config.toml
n_layer = 10
d_model = 896
norm = "rmsnorm"
attn_scale = 0.177
parallel_block = true
init = "normal"
init_std_up = 0.0159
schedule = "cos"
seq_len = 1024
doc_mask = false
train_tokens = 714700000
Each number is 500 + 40 x the weight over its row's rms, rounded and kept within 0 to 999. Layers, rows and columns count from 0. Numbers have three digits each. The size before them is the row's rms in percent of the matrix's.

# layer 2 MLP gate, 2368x896, rms 0.0149, rows 1742-1762, columns 448-671
090:547474453524545494461473547541464521465469493408529532494510461534525464439456475537508529512471523562468479441448502514518471588473501414540502474503395542481572443460476480519543587545588470490464445530518475565529519485453476528492509534456524497506519437534545559516502494420485473521542555571387419521551486468521495531458483598580512571511541530540526468539508399494536516494442514454501606465513471439508502505516549473425566537510537507447431413496471527534434513530490475556461467437490473497516519446485434568475494513430503462469498475531452499479541507486579447383479546516525429479457487533582470532445460496520479471461485509498474416550441456524481497536511
106:520522558479500497520462492456538497511491523524501569489462466513544444470522479459512511444495450392509460554485481519507503437459555554489565603417431504540487434582512496456483518479448495497499478421365509520518395444554506494460533546488496463495513534557575495549391449444562524474499450501518551542476596517452539561447469533487491509589559505513493511501479517484527574514555534449446551533504540496486520466544497461526481521491520490416454548499425468558531459511463526506502487497437467454565565460512583504462542479510560469541518467511477441482528430558464501455545466467521535516460537434556473430452506479516414478499503524523492476454501484511513517455510
080:491503498449492553489484471464567590450474497475552565494459451479449529510524494479533533496485507514552431537427502517502460524483557499515520456579512474523505531486580469477530404478529453498498451460479450446549586529453468524442512481465479447531496482482439539459534517559462545541519500591560445525546474446508503431496467544530423489504490560422517515500464558482481455461585505554528565534465547518535573441452502493434494495564442474466413531480606500454532477498457569467453461499499525510425593550468493483474491538498497560534495496541501509480549526561456445525439513424513497446553486479480498448475543497463507489424526457503517556452527479555517448539551
083:529511471518581440464495512484511390438478507496463526502544473546519488479527495495498488607498514527502480621473436507574433474459478526416541512449480529539503544588551542509454490546488488450478546457467509532479488569424524461535478471456555482497482495513451541510476498527486523479486499534556479533503467507483509511482522550499436618498528542456497545542514519508470425478465573380452582508516525459483524451499488482474447488484533429492523453526408471548467476495441445494410487559488496467458562506528489426472499506487496529505478544578527469444436477450444472405516461515559519487497522478504483464481486435477501502487478444503500498513502495515450451524538
094:542485523464455510431469459495587500457472497519505518577552471486481511571544458488449505515510491543509565443562551445533491461506549502579440514565544520526502519446494483503524497521543512540449522467495532517446484444502488468493498489487421517512495466510526486492467539417431458559539507526424513471561508556523517517502537543502412488569564478493482495481580533501511495496501424493488470487476483439514410518507553579492544483523548529459447510530478464521493445499547476549552495542473462451487523560456592561574541504482488574402493438479423439531505510483490524515498470446471514507491566508454478539450534463515519478471555511512502515535511506511482541501464
088:456527559538518482544478610517460549576475518542476517491517549469470423466498549556514556490539519478483520512553475481462564497516535537493557507475499500486479516544490550487500460527460507503482521548413513502506559508540605490430570461491541522557516481499507504511559462562477429471491404516491496485557548575545517520512481446474502539482520509503526478510555502520437495495476481556511469542484491462499512535549525479446529494540489513551464432547548534531439449552427454453571471447531507542450555538530560520513509479468518531464479581562443529489531527485494506486585476471508499572486515447536462428455514521503541516452397518441540502487527555556487504497544
095:501562468464564526493571526457500537493501429451440530522521543517533412490504485451557503508482479492470503515482474400524431492556530523496499443514454527541502551496426495516455549409528492520546502479512469514514451514514506537571520474495459516543471471522470429522481444446612537453505493491474487479490500466496481428503480526446502519490589495521508504528510485452536513449500515518577426532538497495512437464476503513509495484480520568524539499474567545467520530475485506475479467540563541512558542522532499531480477517539469556485465475536485592573558511520465529424452455528565472474543491509524521485520531534490426558550528542490501545515417493585560485504489
107:572428524553543563503479537508545516594543463463461524496536513508584457528443498556490532495487517528444463517587531540540476557524508479466523438502577500497510514530478540539450507473493552481493525468487542452477392471524514506509484476444515525554496563460527413557551474521449551458468555430456581414524489466535515510502566454534543524521536420506501498550503500508474472481452440448524490551665577484494520544465526475522428561509525501540531507504493463458494501476493534503533456466488493490577461540517504473493494506484548560484633507505512496480474503513445504546503559459527500503578442428508491518541536491458506470555555447455492496447524521507517527490548
105:517498470579525581443546394481454530556463485454534520484508443507544518544540476423545498467522521554554447575522473548521459490490471549496476483465561533518455531558564503550532525561481409508551504520479469583497444488535482530516468546494510542454490563518545436493483548512552480540547490468539474519531492427524498558508447490502518596541567528498537492494493492490486436471535489522503496514414500421493576483489455537565480527464567523489530564529451571470471448468507557518495472425532441507456502507492569554559458500470481576530501566502468476477528469495461479524500494498541495521551482431463496509469455452543462414459484506437479523475513534509419495432544
096:507516527500503579515496477507548508498524469466557485538570428507532506539502447487470513521538557544387529563513531498438455473476466513529438487523527504479524503513647495509448494427476528534486561507524529508455488590588514502501457418501477509555510483549482575487499539535542510436500533493400487539541467518465494479535428518463497566551468503536489566528464479491494416465489546547447567486541417563558527538442525480513606553540570532473516490530491468447567507524528522485501474443510479467504509514467517540536552486550438534564499498410516443455561448417514404520515535548428550493487494525567490549526444541482519477463462530494520475504454475411501430534477
121:483525504532521583451521575466523432526478521492530442545468575485529534500493468564493534534353506422495481539481479550476418431461502414521503570488469518476471504585517433483508459527453487604457530530449499476425474522422527437482564519490457488456480493583487520499521544461514499481511495525538494536471513564568498461512516506523588483607515545540553513479514505532505588531538471508521468465502522527462579416544514457559598480532485448511495481513538487471451436493439508434457526496547509495474522524561499526505486494502550519518486507565537511458517418528555488497465513567489568494491476524501515446501510548499509440485484490469493511434446560533491458474512
082:480495522540432516531531408538562523506599455443495508493542500462543515469435562549574471522441461485529512543522488454489551560484534483463471571496514540392584506517497470437513492516543490495514434504406541510465469468432531494516482506508475478443574419497523532434449476517446536494470436530475515460582535468541501503478549515556509477482569523455455455440480509480499422519543466513437550495488491410487476454401533443450478485447548474486488433543551385509535527468453518495492505531468529497553468548494484464521509499487479517563571521516527523515540453463466456489510497553454498489513490470511516459506504485441523496548470453459512364394533458546503547553495
114:521478492424481528510478437523482514457480469486392538524451597510433535508484523473531418547465423492480525498472528440496457471508519497465494519460517437500515508461480553520461475488502515513477520541507440484446505503438471499494410427471432488526520520518430547527384480517467586497440521536466495471522512473481525558459450534492406497532453392569519483532483505470494552509461485433465495489440457488510542498511557474534511504533534478478535504468451472544446471502485566503510482504504499472523420447520525528489534482505518529537493534534456596483502428498486498529479584506544519555530489591479500594473483529506518502506514505499431524491456521509515460508458
090:565541501595497487456449494558518537563550493515502457534488468495527415403523532432482532497471531490521491531471515474494455490524484430446513561481503567579527559507507509510550524459470380489507500443528524491513545507503508490539444445513479591445525496449522495499538479564493556531397466499499486522504561482555526470530463464510505467511546479567542454453500468509536503513477522464447527485414450475492422465472477488492498472532489516515528431485457499498482430577418545528551488522547491445582449433567496485473512550484498514465545541536503470497491452479528469449525438495526456502470422510497547504484555497500505489469485484476515545458540520466391539489519
104:485555495468503509489446499447426607568525507453433556465540471458495523477512506509527492539465475528479491498465478564517436447465493470489511537491498508566543455447514502548469484441509514466423493485547547512526457518470479451531502505496474554550452554535502535531457479526485526483537432531549529506501502521423555461500518494482560507545537556518525439462530509505476503500512500536538496438484471447477473472452505434444516403479471470397539479527551551503471497502447464483524579527475511460478410528436518410480503519559455514522524547512547516459511459510582520508400476441532388543463522430503498500435564429468492535510538527570514523610570512479599506472502
086:487545500502507468475528553521527472479472512503538489490512427511535538509540516561526483511454511492425504506416518461491441439528443480513413521453526516536546503473433513553563444433501463530487523547366484448566527543507531511465509569506446476426436498539451511499485457496483602521465463465499495482549532528600444466515510482557570500521519463534523481472510445473486554587459520469503559477538406533468522472560428493432456474445501538559524456517495536593452534445507584502513505484481446474526558489509515509462512467483570461485460551457508492502506477457457517477517541482559455518553506516532535468503496494511511524519537531523492492581497546530538518530504
103:477469449488476516457448492444474499468542499443549565442383531486453459470450486465497558476580509523463446488572507472486543535527474541538461536507451466549519441480467569480507510514520504484540476513495505408483485513537536515466485544467490498503529542474419453494508531471504539536463504520490482445500498493457578456473510527507473502544427513468538486503500499497518510522503519439548565522563563511515500461465467424439528600498471534441497580491488554465504552424440480553495487477501422454537489454483540453493495558460439537480499503476464498497516477515481473479521554498515494530517524468471513493542452500507436517433459538457438436440471433511544536440480
086:563468481532474406507481448491405483502498495506473518504479553482491513496482484442555480524481496387421479453497461615508472526491488512485509470602474501514479478555456494534498514553494420538460479473548541439488485468486527487495533506559458591410477428502508535544407529540464486492517537542496441463437489518488474454488470510444493471537436503517531513442451527473519497541516507510441507481551457451552434533496425471482513485540432491465582465491461481461519446534557626511496507536536515550496408549460504539497509478482504485553575555459521546515508535570471507474530455500534559483527489472492490479441489517486594473428447617451434543454486521495507521479528
104:510495471549492483512491513514424560475447429521449502544570478455540465532553466501502498545533474498521474457485510455502494532525446494528481607551556500506488517482517451565493517459466454498520540466453553559512475498508496479533513509509531447488502532473504521480453521458514490529469439486558475514542472487561512488472432489536441484505571537572518516494423517468541455507516557566534393435525529546479527530482488538559494561529452504513542506460501452512498486466465520562502471439501539503514540467474471591432468484469500487572547616499497505478569524492552476498446519428429555506461506507525471475531540471474427438457527478525495520529456513485466459426569
082:535545478477480457454479446500506503399422498469531467469448475554607508468451521460501449456466540478473578483518471511551460497494479489440517498560515512504458522561496498517463450496514487555459431503519465491513498484512475466556441526507518464486524518486514476458486445470539461515488534512459398543532506624411492492516454409521474572497444542555518578454504508469530486503553535475484450519465508460489499521529476533472608494471490523517443527504521519522526481522510549480454470480447492506484467532485567550496527454512435532457465437516480533501481453413469553500578540488483548453449507535450477437416467569529528553598488553507533549527487486478459501485472
098:472486500485518483531476476520463584502463491484448471471554564438547442419471491466497478509532523447473491504485446513540506430515504532561447502510501543482474469549485527489536541502523518539515547567505561491463531450537500513484463368491559550520488525492500510522492490457512481523451470589487465500535463520521511479472532450531520385569597501445456500562515454477501509520489521525457517534508534406498536543439536539511487555489528510449440498571463511515493489499522445483501516488508499528471418484499497555491480537495489526489503538498498605510523531504540446469614614478441471467502542580586476590461450415490514497565497530496528523475480405533536502535491
# layer 2 MLP up, 2368x896, rms 0.0145, rows 1742-1762, columns 448-671
090:474516466457515528475577492500486539417544534509494455548464516514503502545558535441538502432437489456501527530537532496553443556504467412529498538470549507504528544550491537412480439472433503496448504467539500486572532552467478442541549462442395525407465477498486555530560511474486601451441557516498502495513497435469497485436472451511557524549500462446532527463455495548436488411582512523525488483530526533530565505506506537565531515544482495497513460500442558569442493501459362455436503557533479518528466539508557474543496467519491461532481472474460487530581434454476522519542491498464480464535453490530513512473491518474474516446499538510520483511540469420501474510484
112:504495519489494488524571566514471455502426534503519436462516533515451499506490547548503524513506473588445503521489520509492596488487568451532457547491507483483508484481526488486442441478464468490498429516495475507458478496567518514515523479466488474465508479519534470588504472453454508544472421543442474510452508487493478518505485513486497504481414481466518577445616501486473561488549510500538467572497529510459539463546392469520418439571478543547510531470516544484514544394449392514483550512441563531513482455470498515494503492487530445520493476514524527516489502496471457502448479532496526518485522443519468475534525558520489523550535457464538459489464445532505452517555
083:504552441477512466465520458453443463529579502533475491509445472535500530459527463472484435490520503536459488476496485536539450461421501518485539513552557495541516540461504520485509549527607568517493500548524506528496524514496492489529497544475534511449409546492492566531457541538489482478492476468509464466494471579451548496409479574586475445552484491527524435510555425526541480558473545477475477511545506489532569527511503463465515520546480456507488520422527506508508476543528584511553499479459526475493446543504573475511444588478430466458483541479504515512468486562550515470504489533525481560521529523516509488497510514539531491500532480465534534523459528440513480497465
084:559541520452490556506510496471462519484435489472564413504533527483528430540481497530553509479509486525555504513544511490511548516502517500420458469449442469485503532527446505431489492427503534447480458519543493469461534445541564465517475543540480430469534460540496457547579474454448563566581495523518527586572620500477482478526445489466489544471509556411463486478529483477522555497440579501506434525526476599501472458494570505490412489454528503415514471495528522482531485416439507525445440539538544530448502497551419469486487480545519432478524463500502435502453469461466524479513449526482507516488503482461512453472543488557435513474487485497467496511530495517502495518465
094:548501503470516557483492456508496528603443483496507525557476504486520499491545455464527482497550500475503534533590463510499481551551521460503467503496572480498485485494519475525529559577419587509464482501511438451532471466463526485511448363548475525492547479500539457536449499523526527479483463612490481461525478485516481554459529502576532573509467512439413472478484466529477563446544500510503428541540545463485564510439552541491495559505477511569500523509582486542512520490487543521471535511547469539519485454531565550510429518520544483485522481506471498437562588508510546472517407532466517510484467495512481481579556437490530476550538487519447505483536457592500582395408
090:496455500530525490505482493516522566459505521504483590511527528467493470540497525440444500487481478576523506491525470506486542497490439503441507542481529508456555463514471520534461505509558521565592507538438519477477430435492485530490498418480544497419468497517535485508505429477496534471425575495432492520462446445530473511484500524487489475463434516522530508526467460448610506489494495498482520409462478550487567553509503488487518541465494498478544502468452495529516501535513453497514486536544368514503524464415548479509500524461561547502462385439533486479558532528503479488484430545584506484553505501517484485548583434490480515525501569572392522505425496523486515561429
091:473502478495578487539432414528456532477571486545478508528463501527407600468481549549482497541489530452463490447435531485515464455474478538562507509431474473451447519464515483536557487592567473525547536528463464484531531498540417440478520461490528392521556555548483523430475522474450524508526554547498478493471494475538497576608498476416520453432451465460523504468480565495515457563503472565467552487560478555480523510460466507502456446498498447516445514511501571478525516508598555498487482441455458573520528558517495466508440452519531488491596568524569480461549488469520478528503558475489414512436501515498473477416546445482584445464515484497474497439540526446518499496461
109:473442523495465507533482479565504512524460504451496567480474512521533474448487476526527540512519520521458468543526479509439523573481473592457534482504525514463536577476485504556491570434520459511493581467478444515471449522559505511479445425510407571560515577498501502495402483495523493478513540493468593458529546404494546516479514474492520539524443525469439605523448493476566463452502470501445483516530426514441434432461548521504519573455520573530500458531455518443464493418508546606559416479539581481509496435523497461473523492514548503523508537413478557484540505485501525492529491527440513543489434473464501523493523491497570464509508448517552530474393508526493490490419
105:545502478485479500475495481470514495466502477537472507508501535443522470507484475492508563497476529443531488504549522456496552484514537447595475506494440533477514485467438496456617503461448513463521537396498494438552529518523419468459537485459447489535517432446510567482493501500469539492488567496502493502482512526503477445531452529497572483507530475478524503456528490492514550559459547547502541539479483558493510491496497536453539521506440491425493538525545497511528411529451421529481529598531386476540541478511454470449494505531510556493496495539525551499425491501513449530525504455519514472506461539470478462457475465474495468464474551506518442525510512524565521508476
097:523465457562463440470574502457566507460538484496459546506444511494479521555642431424522514459594462449491479513484475469453528428513487463474460455526570479549537506526467512530469512485511554517509518540473530500443511513500491446493517519455591488428483513512493470467437524464552480538436501421507489472479498424496500534575450510564496531473474485508541467468480456550521505524497520474429479496553542543476477451487450532563500524468497509529513533501488475526481430538525421593533494520534542521499464450477498558503514584454521553468540485409464505489551481484516488482547464453525438434516455495479479530445547482445434493497525454496501496511562506480480434501450
116:562504514560626488508484523501425505565562550516508545457559436519441493502425526486536487421520514495476403479500545472520504537428483570419461485449533513519503525458488515557510463495552508500475454420501530463487542511454564456542472442495571537482468478483503468510488448506383401513429469454526481497518522528483476426468517522580422512477543507471462523554547507485476506538485447467537512455519457432582556514530557518453477458428560578536622485534541484569501499556536459497538502566517527475532495507474442579464478484538444574492520576459556536461396487484449514466530544461522432523469508510510514454489480502520525530477508447487480494485468485474495476451479
085:521568497517501519580508573489470479504474442545418573497507463540443486551439555481475498491507490492576512496513490474444552479520451514452570434535479467555446486522488453515518417443479488539510456503408550517522492519425506481520501554506485466532466486514494540496498550525459514558530530490434474576554573511511481502475484463519522486557528548534485460492494559547542488444439533488505447511585501491599531476527524484540426441475457463468517583528504435480450534463477371541514533493489541455537515487550522497497513457452508475497479543533493445451437487455489421579529566449533490504546542392494496488545507529573536520510458482507549429438496499511489521529477
115:532522482446488426439490559460495554492492434501533489547486510495444467549503492587497535549478543491455424450537538502497477531460508506563450540478485494496492500436466483490534515584422605513529488521515568460519460541429486490527487499492615469504497544504499488472511506516499493593507497543488447481482496507512508526515438446451527473438524496521585514470471491537524559506504484409532469540483515436374543486451414518488505499460585512576486479485453534462460500457456498482511404538454479473448500469491496462474532506482509463465509478519531504532541502531494499439599497493515488464552469473484539549488506585517445508542506469529470473445537503589526467482467
090:528528493473540558398516464464504489471482475479518551468500525459478547566493530557491496497460538447515458458473494492522483468520462460530512499491439481475468452488475506425487420539517544540572434549485468524525528521477527468574560498518428516482458518555542471495592489482441520422498529450528475442445498469519524528490472503520548559508479526531401530443460493503473500527488474526492488509520450514532537533500504440550525519525482513466533544545523509547533543479542539516505500449487480544580488510525442540466458495500511519492400498485463438474490574586506528473558460443493492484529498504487455499506513491488488477501473473427487470617496441487534445495464
105:569482530440517505482527465455558498571499556493552502483539466459552488510567500458490495524547475569463512468555510528504456518491553552504559438564526519484517452505571445502455496505497517518489446481533418445499484485582431565581489523529473525501523541521509456532475476514479489556471458490463488503496484483462479459438510469526472393531561476440501552501543551496499559490480513567532502481525506440512484433465525537514512485463489524474478466483557478456546540490603473466502529588476476433589495481487488508497454528510515487441431522471495498453469437559534498542433533509520542506536519485524450510451594448459505524525456558540514509523515591469471497456526
086:439569485475523439527525519516487493559432509536584454479543451505442547523464527501477490442555488519457431401447501505515486419511458539514513515567455577518506455508458445542518490494576521486497458575521529481511520579488589529502494565499535477519566597515479530502531473504520474469504508503537511486462528553532474471516467529479459440494543484527492515444491546513459501430482574538509463508474539468623580483450469540519402538487476474514459500580392486541537463503477530486506471479504501483527525519530412479575544488527541480469555452532532539507505475491515528568510485440413582487520482489472513454552468496495481449482598542438505554528520487538473470530459
110:526490449475449624534559538502530477423487546515447478487494538475503481490564503482516548517577518541467503514454441525504403448513535513439538521522512572416588502518508534523467496481463483486588565548515532476592505529472493502492465443519436502488490470439503513446538448628559447511489494480574487573452568555530480535515501581431509453533512520462441439407506534470566532470604612562512467474467531544503501490443527564521550469508435493530539510449462471467498528482546482506458488480498455455539482511552586493467488531541557524487553419484495518554502445507489515503438443482505562530475535539536454480519446514453512433486532504523504515447581511465521513472478
088:492446517426535437548544518484497491468488458496469510531571441498495476476500468548444541544462525488559480517449495465521525518464514493532454507508564570430551539530519513473486505536549510488470561476460471507429531498548522475505514472524448415471515459563494465509573498505551477469514507516544503533486592486497501484517542500512531472549416563488463501472522504492522519496522539512511486567482449582560539595542416456464512435526498483508490496466535515502579517453512514451492526519510572506494541488512571513486483475505451455543529445522469428594487445534527486502435472451525382522472551573447568485472493499514442502545521446547507514443470474545421552504539
103:550466487517520466465501527528540535426596476502465529492506452473520581548514514455617482476474541542517470440510572554491529557446451492536524570446422531537488541463478557518490535477479513477524526537514457513513519485470544463492515521481458539515495432452487492471502518550446598482588486533466511447497474564503427443503489527590511498450478478528430487508588468532489478481532445455503515478487540453501536595563548562515506508536524450518515487507536536489475477519511467571497423477533443484476445495499489470578522508517510487476575518501490471553461511506515527563487502493512531470505528576438507474513445508503479474426527535435505573498449532546487471527508
080:525522605555494588524484517422436481570494455508489492547478510425567514550470566486430495490458514487466611527517539453486503556523484451488542542500509460511458514519416552492465528495477469405517470499471496503575515536482537526482474495490523471547555511440555532556487563441541520557493555496499527479532437485557494475489494565471517522468495480529483489467450522468553417542445478490494478498454630519524463479520523543529439452563486514426459473462519545516485504413531521513550544509572478512502471515503498498419565522461514509405518503445513467508503530541485526496533452533423520512550450544514481465568525573444549538468541535532578487515511514580506460526466
103:512505501429500456433524488471472539566487549484506487455537492485579525479462576473565544486478505545516570505524452503537480510478545518492521475583513559502504549441418525521550452474462474442450477434551476508529500439535543484503523466512496551482562454498443523525486535543543509497477547433505512513500504608505534392494506494527492497532436479516488586507526551526489412516470489502529553491515509495479434478461583453538420529425524458443553530482498535478460476499485538511505491489483497519495476518456491430515525531458494472563528485586516541452507464581494529493523590474506497525557486519480500554480494497476551502508514394479514563490442473477530484507544
# layer 2 MLP down (transposed), 2368x896, rms 0.0113, rows 1742-1762, columns 448-671
089:485573487480530555497554503491464540475486558475491486481514498540496449443479558517517499473492532516467472508520487469466533525405485500527466509502416548544541470542465513415524482519552489495499459550563404482567522508565432527445477528513511527530519494558517508522523450471448394463499551497493479497462488548473502510517519561533478475545463501529502474489519466542547444479427506523501517442516511496477504550522552505521446513586544470546521453540514533518467469446502522572523468427462423528548504494525530496495417555402511484422499478556545403459555543501448456470444484480460496488459525542579488487539436528472474472459512515519496538473502452540522470475480
100:605478474509544501530571480529487508540478502686459486489485490542504528460528550503443528532509416445503540542474471539519500513430548470487460488526493485497494502532501549499524533539540418523467486484455493532461566417503430441424479523531553487519432479428498496498552459535458458448481512481466489487465525537496203544500469506524468546473535442494479459566525447496469484591438518528482509521482467458480449479481503487537534515458473483458526454517404501533501511467545522484480461557390451411424517507495481473503529523520508517562450533436546520507501480502541500474594519501553494464506522536516498469488482454423481537470528536483487525520473446480515443559472
078:458495529552568487518450461529456504527512504541432511476524519462548544581395557527483511550420474509516493528513479427538471515468440479501452419489411455411531482512540514443505513538476525510416517451439468466415471564564523516481478510571494499493432517550478492571502478456475457503600461475452524458530519469539447471507548522488479468564471419450533545463524507575508568502537468512566436540432504461576419483492516541496509491508441490541447474559444525441495483463517492487459510429443493504425457500477484464504526490552429514585486423527505446533515523473525500499523481384419548509497522470410504544495460492547508481497512581448465455509534528409434511564465
083:509525502462506468555539483603475479516528498536548540420550490499536510464513481415468474458521467440472513515532425481481515433542523500521481483525444555513475490515435484457497587424493481534510416513579540530522517524507461522547541501548552514419518457469480539506545483519562486549509510484403478462534511519529426473502481592497526506513499512453497508486513493454463546466538605442486439438536514537478543601476514462522468474520563516547435612582472481488495523516548513520554490462470534541492494472546517476519526507581476467436517431467459469535488503542497504533504474540528425477592506499481449402502522531503536555536494447545484455532587499434472495517478
089:510533551470521514500487505430483433503428475545451559502606405480515511546460536493517485543550448576548545540547494503504536491491493490583580486525469403521574522432474469476561464472579472494462442498477469526429500512499518492476528495509460510444458502544487563556530474465525462502540482518535497524513489531485426425529483390510504481509492472512503490423569523470493555514458486502485497537507445525533428540524538517477523485581544584397432558549450480566499492542501538456573502561617497435506499590510538583537557483483479486474452429495474475463473472507429522462567465514557568528465501473510451510422455476544533474480538478428465435517521483474549430550499
088:523480491518551546501421486398487441557505520508487509582496540518457527478565539567539523585506595476484511478511494503551489510490504527581465495530589474503575521532526462529482515514488511541494529487545543500535465499539506472514495453483513441544464577504525493479496517515543535498458529549512535434505518495538416548532478510446558505449557540540463452502418505492576478505409516504388528470489452544454507465447500532489452507480550384485520522503574479405562511495494417504440472451532492421491511521569545499450530493475418479509511525465521533555467460505480504475501558548508497521502516521459487457494520451509495506477501469488383576491492523495520439493544
092:425462458520497487499474551542489471470481511613514433510506498508576556481443537454482549445495514469499557411530507483494540449500500441512539481556562473530501564531513537571584488479517470528516511484527532507473538474435520505478474495435519493533422461493524508498542560509474446500548500417556474492476464503493564530530494522550571507492493415513596563528536464482483518485486464455506524469510517515490547530459420539378471462502502426592468568552506527417442489495511495422430537506648466475444517537552493496496448499532492557477459523532463455446476515452530480514565440485492521534531417487541348466500489395432506452438478507555540500487505494456547476529551
108:476458458469531489554495482475488467515431543382547515474564451512490493476561557541545554503525565471506431432456444495475537547464506531542555553478519451443539542521472474504448495572538523470498424498527512518539588483538515476514488496515464484457512477552465575491449531570572427550552451505568453580551488449495485583496455556540455532450505511464526474442531591423488473515503575493464480484411476498465482439482511536487450462465537564484486552516465513493527487429534495491496552459542563504501521498513491503434534515501469467490454516533508503504475490489555512513501496399481527524522525462512513517554404492558466533507429480543508487541529512460497467504503
101:463555491472444489509472591594557535486454508501479499470444545522434463442455463493478504446520553452420472459577455499541535481522478504492504510481486522473520496512519527532417578552540531537511591551445481467543449429507534524521496498449526552593577514465416517523502537547557533514550461474478544527483508494428512453530503458458480508532493562564484471512540489530426553488529526517510501459507435538528517566528552445474512493546443476467477496471577468486496594428481477526532513458513545522454559444467498529591447534474459463457497597489499492526540512467485431512419529556504476548388444536411542438503539494510543500479489528447515536478484461462459446460501
096:434500479541491537537442478453644509500527484401497530508579487512487501544540543553458490516527543495439449530501508537499534429534591499556434556535474555522472552482490505442455519526546540548506523520493508487470475475498486486481433456536509506444486465488481569482518522523457446479494542541527517482512497513464526535532425493543499535477548561507460545507545499453533477459504451487508464518545457539487522480545513456526502489505494575556542516522507504518486468464494513507504480498576499468567533551580450526572493475497506485502481451490553504486516401499525515593547504522540470531499505505561478469468554538479502461435476521454495552533467515498501508461489
119:512486469535512518522505531508500465535507479500478505531440517578511489510505482491505456482443525493509472533455536470481441470471552484479475510501472550472499460479549403452445515507506456528505485421466552463525516454412487485491534555537505409512480455543469526418522509560421424450540492521577452477434557560547416485476465447555519575459580511492497456507555430536453505530559449507570493475559474520424531554547517519484517507596505436515523528524489450500498506496451557448499554498476494445484583504522457438505512331451440511539462522535496497517488530423454521522422500543548552471455495480489540475480479472528540533483442565453473500444452526535528498506483
081:458510489499498562499452413535469443406449513350575498509498473460519528443531534521427521504458541499495512471460546439511481532520488473498510558517499488487494517457526428616476466502528502494455453521536555501489408491483466449548473537473494595506564452501499477517451550419514487459507487458482495497469547513488641511497493514491551554485438551523507491514431472494541424527505489496432556465502480503441542483585495490518493427519451532471427537456525542595529503417499491504449465512570496529521595466606443451468483553536489544593508481527513396524502512555493455436543521481416421594429493468449461542488534475602423566467549518438531528490488563545464506451433
120:477524470437474483419435445464427488460485522618444496501487506521440518508479572509565534566497501478470484492440523471492446566489554494556506484394496480492505507495519500508487417464422539564507522468469527509522414417463496511515568547542504461481508539508551461473454506454489525607410514576451407535509468476489440442468499466451541426432589473507492510456462502528516506503453513509511480512447514503386553432502541494468514518534524521447519516478511466530491590549485552519473460492425445484489520450462532487515647521445535453466474557412518492502570505472469413427562509518563437414470479526467577431511562568536537590570513541497524449490448498533475532435456
086:620469473585486473497539547498537520470419560497457504506472509502549376482478531439514516503502494524444508491511527469575515516565535514532523540448489528538532521500478512541526463458499478421534438425516498509459466611519453544464510551520542496504535602449477539546509449541491482497476522500573492514525581518510483500432456399466483496499541553524527479491537466503531552508566502508548482473525447528472461528509465516497498445441546394484495532411541467468381509507499502463523608509478470459492524517641521490542493532472524523452534518482515509516504452473540492545470401498518495502494482543477427493501545479453470544447478474479500516521503520538557460529489
103:528530495479462496503476506449575493504478416429468572461458505443471566492497465478477544499464527540532432507398495465544503554494465460516515470373524449431533481499508526523541517424452476527571539503481588481543501564510494495432474517490512457468570567522499535477561514544497544581479529483472515507491534585500630526481481549525521530520487547517441482470487472529533485553556465433493545549485499450553541574544472492391561498467435532488445485470505482565448569448480542472509578448516442479404479520556508468469519520461551511467573523608507450537491505456453499577486488473486482485536509546442474488503540456529470535557498511520532480476510472407407516477444
083:519496463485452483467515475579495457560502532521603489489527503491518470534489467462514512530555491464477504547471399461527439522449527477545459441530528446500571425396523526548466507446448487522467518532461390520572544540512502511488483500416535510480463482546482443520478434483520519534513537519468471455533504494466480494500460447420577493463495492495488469456488524497468454494572506527535567480561404505523453478480429554610428539420552550552467569551447554555414448530491515525569487394469466479531484501481469556457497505542468501442445568501500521460483573518542490440537547548558481436495520493499533513496467461468414460443476472565562510557502524461582458518537
111:486520512519524411439473523509458504534516482455458570399435494527529451538479487478529492453540576518515461502462527447454581524474550471480466515539440470494522444405490523566511479425469484499422441506495498521475463467491501513519516465540517563500502539475473498478503535538495512498471501547492510535514484494515344438507464448546526515486466549511502480512478503517519505520453482462554560512525546458447575461483472553486493472480466456479500427466560523457565481474448543508488492559321474442430475450462448478539533569454484510547480512499423444487505508501527409442477495491469503527607491481506579495488604508572495591518472530484544461476542498552464463508510
087:461550567460465570511522519491499497570483476522477498547475584536477470517478467532484475438527497528513554518561545505544461497511527440482613482501468491444484464408549524417517477468464460556443475593510521509513468423477484550528508497532497463607520536442469490540409540500468515476538545511536507495604593560465459527466520499522475492563552437496502512526466558484533488479441504467484546465493501483490456450507500506547528680481493507525500534482563581469481519550497481560433506456488446499484445481467468473501480441464564498519381556560458485470466529483438482432455555525535502609489508487600526536497464532462533553517549535477543525552520449474454516503470
102:582460520491410554542513477556505468497483475543459598533518465449510520486501472515492455527488539486497473406472541535490528526473450473519516594429487534525457596447533502522513515509457557466518536511457430508527501490461527492534496519486465480470467490474490448432474548478392487487563446536526478557491508523530534512477486539600519433457455536519465445498462468484529505535590519471491457468531572495447475550560473564448451467522474534552572463481493481500535414537502494527469514427424482437453476455483502557455561493569429420509544489499551549479534509471476565576516450412531484418503552411448456521535506512483469449459531520553563572482529541487423470571573
078:489488530513510535458482521540498483493486539582543472536537437575444525491539452496504492564506423478508492578476431593508504494479459523448453527439485507532584503529508479516446509538477522527532499541519515479436578490508510422457476504496501455474535469520456575453477458549518546515516537485460510396526547525486484463554530478494509533395496537546521485489511558512442508580528504535475565452500493532484517534523463474473535453470501564536522486489516440517462507513512521482533497459558521528558526485501454508496476474459446505468526490456533456455506545403546499494482525460541492455498468586444526519495468519526549483459473544480438504530466495536547533540531
096:535559541487516490576475505527531511465516477449583516483546460564509519512481514533594501503474487585435477508508522517480452445428471585498533513516459472451529605522504542525510466507494473513484475516489499520482508564487539477564499478511473610474507523519461469463492457486452473476510482480441501596537548545510655492514550576408496551515486497428506472508475566488553528519550470465444559508508474475466519521507550472468477530511493513430483409565562449480516478553476513484551464539490553487437487503386377493540504469499500567519486470423470503415478525511470457608468490391458511465523486486413520488475543492462464579540500561468556511487475504531490562550497